Part of a small language model's weights: vocabulary 3040.
Each number is 128 + 24 x the weight over the matrix's rms, rounded and kept within 0 to 255. Layers, rows and columns count from 0. Numbers have three digits each.

# up: layer 14 MLP up, 512x128, rms 0.113, rows 274-329, columns 0-31
# down: layer 14 MLP down (transposed), 512x128, rms 0.208, rows 274-329, columns 0-31
# gate: layer 14 MLP gate, 512x128, rms 0.108, rows 275-330, columns 0-31
up274:149121131088121131149166101115136144136114114143106153154108139104120109152117108131119138118127
down274:125135153136160137122114155118107114131163157088124114118142111095140157126114122168133147109102
gate275:171183175129149124188136108117115131135106093119159154128112171140126098122119107111080123097137
up275:143084123118106172123136141088140163146148166099155110121113148155136105125145169179144152134161
down275:163125144138091172130100121121099133103126116102146159144139150099136138116110134123132098114132
gate276:072123138166081130133182160143114113104111128138142142099083141126162153109113135095113123125096
up276:107172077142147122136136103116143098137129129125106119120178145120169145159143137147203133143144
down276:105088170129108130131150127112116106204122142117145139136101157119099125134080132130124119117124
gate277:100164156134097132111113140169111123154154077127106149089122112138113156113080077149056172108149
up277:119113129120086126140115137181084069117112124150071147138124125121116137135131162130116140124106
down277:132144143133116142099153114100149098127112113124148151168124109134098119141113165163153118074135
gate278:157100152138127138162114160103095116146097144113074092095165145153106128123146118065150118110088
up278:135148082090054137159140133125152069153100126158132114136165163177143121106159097135130116130117
down278:124111146144146146143105155138123101120144164131082101080165143089115142101138136119171162170136
gate279:177152129111124107083109144153146139104116184134152089145097130114132139157151134123109150093119
up279:130154108120104149111121057135107150139150196142166139141186102172090108127138142126119153102128
down279:096111114145118131125129128107156158107152117116127123091102119099141084161139157114113158092089
gate280:126169165110125139125159090133158121120130153091118166141113121137142098150097137090134148111135
up280:135108164161164121162139130142116123154101139112167145158111102116141144159122139130110181121132
down280:125129170113097150108094111074136110167150111128129156120152104132122123128136121179160126130101
gate281:120138138105127155094150126133143111152136145123143176113143126147099163126165129146103122103174
up281:116132148110141137121134119142121031115105173107113133139124132097126106182070153146140184121082
down281:119133120086111116126128128121138153099112173114139108105127086152108088145118130122150146169137
gate282:122109169151171149154082105148096102120120135123136134153102103107157140116155141132137113141173
up282:123127163112113140125123156165126156130119140132099110174159096146134153097113115066153152157151
down282:119144116113089142103150123165131139152078172119143143122131149105105136117118132145120101153135
gate283:098110111125128132096126129158123108136124101156098072121151142124198137106138138113132102106127
up283:112128081136132168134106140102119109121132177142143123100113124143151099100137134124094149122145
down283:131151129118169133130072172148126143135108101121127117160131094120109098127123102129151109141101
gate284:114137125155127083106128092136138147175085113144115137121119109171123107112129137112168094100126
up284:128109102147085174146129167081155165146091172154091113122145180130110157149132128087137141102112
down284:137143128120143094130127119088118153098093128130154123149110122098107109108131103123149112130117
gate285:129129132118123146100127138144178109142118121123136184142100119107126103117111162103127097128120
up285:125128109132160134095106124181126129089132125146101121195131138101104159164129099149130149138110
down285:109118156137133137146054126112126103053122130097112103152125137107145096135190129141106126134158
gate286:142106148117144162168108118081158102129118153100153164107169127075145132104129150146175145153140
up286:139135149141149139154176053090127128153139090111124157104137137127154127148120120126145115116148
down286:140157139194173112117137158117157165135132135101127126147112122115125131133146078137163088152147
gate287:142164153161133134141180126106104112121099105150133117138094081106108120121158090100116126123165
up287:113085108131104117133139150130091111146124145145174097109070171108168108137137122129181144125163
down287:128118116137168128096109138087144135133144166142126117117080151151145095086168139120170105176118
gate288:147151103129141127142137127148117132116114151137135143151064153130131124112141114145120112158117
up288:107151128118127136154102123089106143106086135166121121104118153085117177145150104150132121062138
down288:134152148138130092106161158101100143111160107141122167114130138124125152130122133123134098066141
gate289:131091140095142116107099128112160086143113111114134153136112131113116142122166155103134098127156
up289:117120139145144101119156157113146122092184145167126148144132147150145150085127138108124134148123
down289:175145119140106147146105140135100108121117119127145124087154113128122166112106080184132087130079
gate290:131157155099095099163130125094087129115122143133145129140142137157125166169101119128120150116119
up290:132146164127114133116124094114125107093158094133125105133093094183088154124166141122139144151094
down290:167139181117139106136140159138105142108114126164123124092169145165131111139105116118151150099104
gate291:090155144150132116133122109134080126207109113136170111117164132152114092129113093160140167141106
up291:185140126108158171099154114126115125167131124124174122170139118088101110146167157098165126127127
down291:142122124156134094100134110133124104142174136110123130085128093158118133122074157105127086160126
gate292:129124136128102124118126120170137136145154137131112150144116095110140127135122099124124144166088
up292:173127141114127111152071153130135148102140124152138164135149154121130120134109111138100094141185
down292:115130141120146138150147102069131119133103046127118130116106105132147129117129138117115142144116
gate293:142112136121152115122129127183131135114147126110109170098126111107089128125107134115117086112120
up293:108106155127112148139137181111141135184121138172103087080122132150132146124141147133122084132111
down293:149110111145170127139149114093158122110134135120132148104108124091117122114119133118154133170155
gate294:136131075122121094153140163130154144117112136123105131143110118128190132080211122100113118157151
up294:107114221116136124111162133127158148133125122104114090101151162143106140146130133109148161128124
down294:156133096104093114166145146144120145114115111154124154118143125137145118120138175155141092151137
gate295:089164143148143142142140104089138125159098166146114095161178153107115137125155128149134098102131
up295:119154118108160162106129155136094131125102093111136123160127155206114137129132118108128148108165
down295:151132138120133160147135139137128123123120146100155120112122112080126114163102136142092132131127
gate296:119126140114143161152132113138148106124114160095134124158159097113120155130110153074152105073187
up296:089136117126149110094114103093152111162121129110082133155149109156152136119111103100112100115120
down296:101129136150131107151144136137126130107111138165129095142116139129110103153127114136156105105119
gate297:071147158091155127111203136186126135154130161113094186139127116137108115157108131141108143131104
up297:120129110103097115091109135192129110144188169132143147128124134142172141124124114145090099092089
down297:072126144188108103144085132201129105146114044093129159103164136135138118142118109130166142120150
gate298:151141152178150100127134113135099141124137120169149111117120190166126125138163112131120150129098
up298:133144114132139177148145094109111145166125069118137130131118158125158080114136190112129116102141
down298:091137094133170137165128138157137084128110130127121120153088114121150145106137138116129129078134
gate299:097150143175084117130114134118119138144068096137142123144136124131135120170137091150131117105084
up299:110116159101127113127167164179137094130123148106151124105152111141122129129154128118170117176142
down299:120134167114145089102108132126132115127153173099155133102110120163157116185166112165111124151132
gate300:151148130110137147140120115142156125145129152107119122155210131132146134150138126135133137103102
up300:139163137147163146103152139142098140188125116153137184158082165136095152107077153111166135109117
down300:135100147128130168112145141151089114112133126139147147158069131134136143106084163125136127119104
gate301:086120124152134130140110131105149126094134148083143137134113139177107124114071162156107142102130
up301:127130152137086097115142170167155076127129140181142134103136075104123161124128095124173166152123
down301:118127113090148151155157128121141123144142132188131161114089111120133113138169111143189104105128
gate302:133103122139123120081136075108138101170135075075173165133160132136158134131113080154156140148141
up302:115138132096120140143116082100125113095090098104153163153089114108097163157125086133149136113113
down302:141170113147108109158128113117093110126126174149144086093134150152136091133129146139108123152145
gate303:184163117154147114091128130155127075144163146149115103132145122137116187146067152119133161144147
up303:104132123137144164132136098150148107139147128131133145137124148153155121067137134155137108163074
down303:106166121170133143144142150131112147136134136103164141138148145106113110131152120127127139131111
gate304:131115132119118111156137157113127144151172148184155110134182136137125176131130120107145092139056
up304:120154133124111141098124154151120150125143143098152157121190098128137131110161137199144095181115
down304:123131137150143180148145154105098104127116144152127114110072120161140115131159129126151079215142
gate305:108106120120141104133122190143098134144108152096133123144130093147114156155130161097129120104122
up305:103157159152120137106118176140170094124170125138140155080134146132172199128122108167113121173139
down305:111101089107158104111118155104107130110146127115177120119106109116089139100151139122100154144134
gate306:098172111138120093162128151113152115115156155125138147100157135119060148130162104128055116115133
up306:121133110144151123142133108117131106139103110128110152136121136126166121142149116088132152098099
down306:107100106126135142172105147143124101157129126110135132127097103107116136116172146143085144114125
gate307:094085137108090136132128081096110160141133120105163142105163074098119150103101114137137156127103
up307:129097115119173148117168122148075137126116073115122114067128143132131177125109129138134090161079
down307:130126080110120126118132095176143111130114121152102089108147121123110119137111174083107129109070
gate308:139124152118141133108147173102115168103105152097120101128162179113121142142154097098134084151148
up308:143115087124103152113140094132143142177130140149154115124126080102128131152109098143107129127162
down308:135101138189132115174118105143132102118096152109151193091122101154102158114112105116169120088111
gate309:079123098121157108098110145136136087105149122144156059141108125124142113132175156110103126170124
up309:137109134134131103133157147108115121125131143115179095114105104102132128162131141131149122106150
down309:126110160125142097129113107121122133100111113129105107161120119120152133122128127129148150139141
gate310:151098130103155111141162091073106074140120153090100156126140132147145153080130137137157120152102
up310:125136148125096123151129143170142125136102136143049145120146162126172101109192142154111119135128
down310:107119143171135130110108098073156162148127102137116121111134134148164123104143158106116137131148
gate311:157136109133123108103147161089134099143127100121166110135104119136107160090094135150130116131103
up311:109115140096112107112138170172163195138132145112111095171129145132145141132132110161136119113150
down311:098124161160152129144130098103121135138119132115129152077125101130111140116127094137140148074100
gate312:092140174112180173146090149095131098150155162110108095144074093154123135105107120101101170162172
up312:115121129076149147116097094098088130115138106138113124132108120100153143152165116149148130133138
down312:084093147147111152115144101104144130088102150117132160177134126145128130112096107156143125140147
gate313:144126107145138149111135151145147119148029147089084089131168122108148152163139122152144162149070
up313:131143107096131101139108143118107151161133140101127133137104118091151170155135173196169085128110
down313:118135123155125117140124132143127143155123127077134085148113128104088117130145156121102147132145
gate314:123112110127146147119129104104124161113100123141136142144174147123109132144143160102094114078110
up314:162155136129136148093077132123173153155095123179133118136093109127104139107088143138133136099160
down314:129112116142120153129120083140133145124156156142149150118107123096130129166152163092149134060126
gate315:125160113134141118108128121102128146151119157098076131118118136080147115094141098171166142180144
up315:120142089119171131149074123125134140195126109162115149154155166137152134147138139135125118156149
down315:133092173120132152118115146141135125132122126128110145140166138077113156130109117129074127135120
gate316:106130129120123101137104149105140150147126135116120118120180123104143123096116075096078119132111
up316:196124129097102116150151157133127165128145158143144106095114117131114115136162150138145093138127
down316:152123170130128109139143120113127138137103125112133144150128148157144133151116137098117157121128
gate317:123107134110170118174140107128159128131134100128108117166150115164107133130086204135101104125126
up317:104127143119119112121115124084116101091131130138086108124129121191145136146146101105138104117154
down317:130103144118104136117151113136123122121130129154132120126110121119129141089091141169141126138133
gate318:125158124103096099129088092074121114131129118100109067138129115081122184111134109123174124128112
up318:126100151081154148139132131135154134089117151108120109152118155153127124178113150081116112089179
down318:129130136134094117111098102095127096121113123140094092087112127138124115090136134151113115090114
gate319:099181121130143085128124151074162147129100100093108142136136125130128111097164069132124147082125
up319:154139171149118133121166104124173125129112114134136150115133120155159120111134158103144137055116
down319:159160107120146175140108121133180080148187118140096136130122110122144145172113104158096122108139
gate320:134133134147134121112141129116118166159137112169144130082103076080130152082134131153133142118168
up320:131142097152112119159114104115166120142125134152107116126114143138107150141142130137145090108140
down320:127113119112118114135138130070115117112141088133143122095133131181124128131120145068092130198087
gate321:147121137158123115131136146134103145150135117119163078132121144131158110140174104102153118120112
up321:132150076104096134157129121100132157074147122117096111097123090113181124101103126132157138141153
down321:141102085151109072129092116140128120142137096129144113123169072117152126152156120187156130159145
gate322:150089122136101166125104124107100120143136095123105140153117099083116111144145123138181168154128
up322:136113121134100138114158102121089142169118079115121164184138118100134117149094156133150101129128
down322:155141150117126134142100107085139135133114120156109123158148123121150106103134114149132136181115
gate323:177111125109147117106142125112099123129120093098157129143086064117083157154111136145141111141133
up323:164117077109152187148143145100114095096194165097164129118124125114106135115089141177175196118187
down323:126111105102115132195102098100160153079101133116119134121165116132142054106071153121150169138175
gate324:142093127135158078163115170136116146127128138104123131137092110093143083115144150134153120148120
up324:120107148117117161114140102118080107106122148117112153119116157092075122118127145116136108141125
down324:162136113129158106126140128093110129141144157155160129106124145186153112108133139146145087156111
gate325:172137156109155134144174115127109125143168104145096123160126125143139131164122116124134162127145
up325:143135104119150128139128136142106171118095131151128149128147134111148147127105170181106127138126
down325:088146187119091143153092114071147088105126139130116152111141109093142144155143125132142164195171
gate326:122140143091152148138154145113202118181180133097140118094152148135089168159155146125130138145126
up326:107127129126126125134116082157140094117104113100129107164120184119142140090069151112137141115124
down326:118132124155118127116147147124162094135126099145125144098141132125081140147150123139128123140069
gate327:102121119132172167119146166097122161165157105087099136124104099157154084128109117126130139135146
up327:148089119125145147108165144182158097116126161101098127128118129108139117168132123098126127143060
down327:106154173123147111120150118104107154149151116135173141142111159127157104130113151138174134088142
gate328:160110136107124090111103098139161120138128126139176123135152111127115101121128133130138122153141
up328:128149108158097165127108062147105130121139112122148149140152136157143159118139095117119098147143
down328:110146151109120116136131158102113143138120127134111130100126167105112112134118118119143141108139
gate329:098116136187148101075152125105109146097113133108109137116140108109091122095153112127136131147131
up329:111136109156132114167162117096154176137121146127130153106126146134090125100113130066117116074120
down329:144174147147106111117124091128155107155119156141109133136142146143091128132151145134130105195113
gate330:130065149147148112112160148171089095140139153116119119109080130121148138152117136141125114155111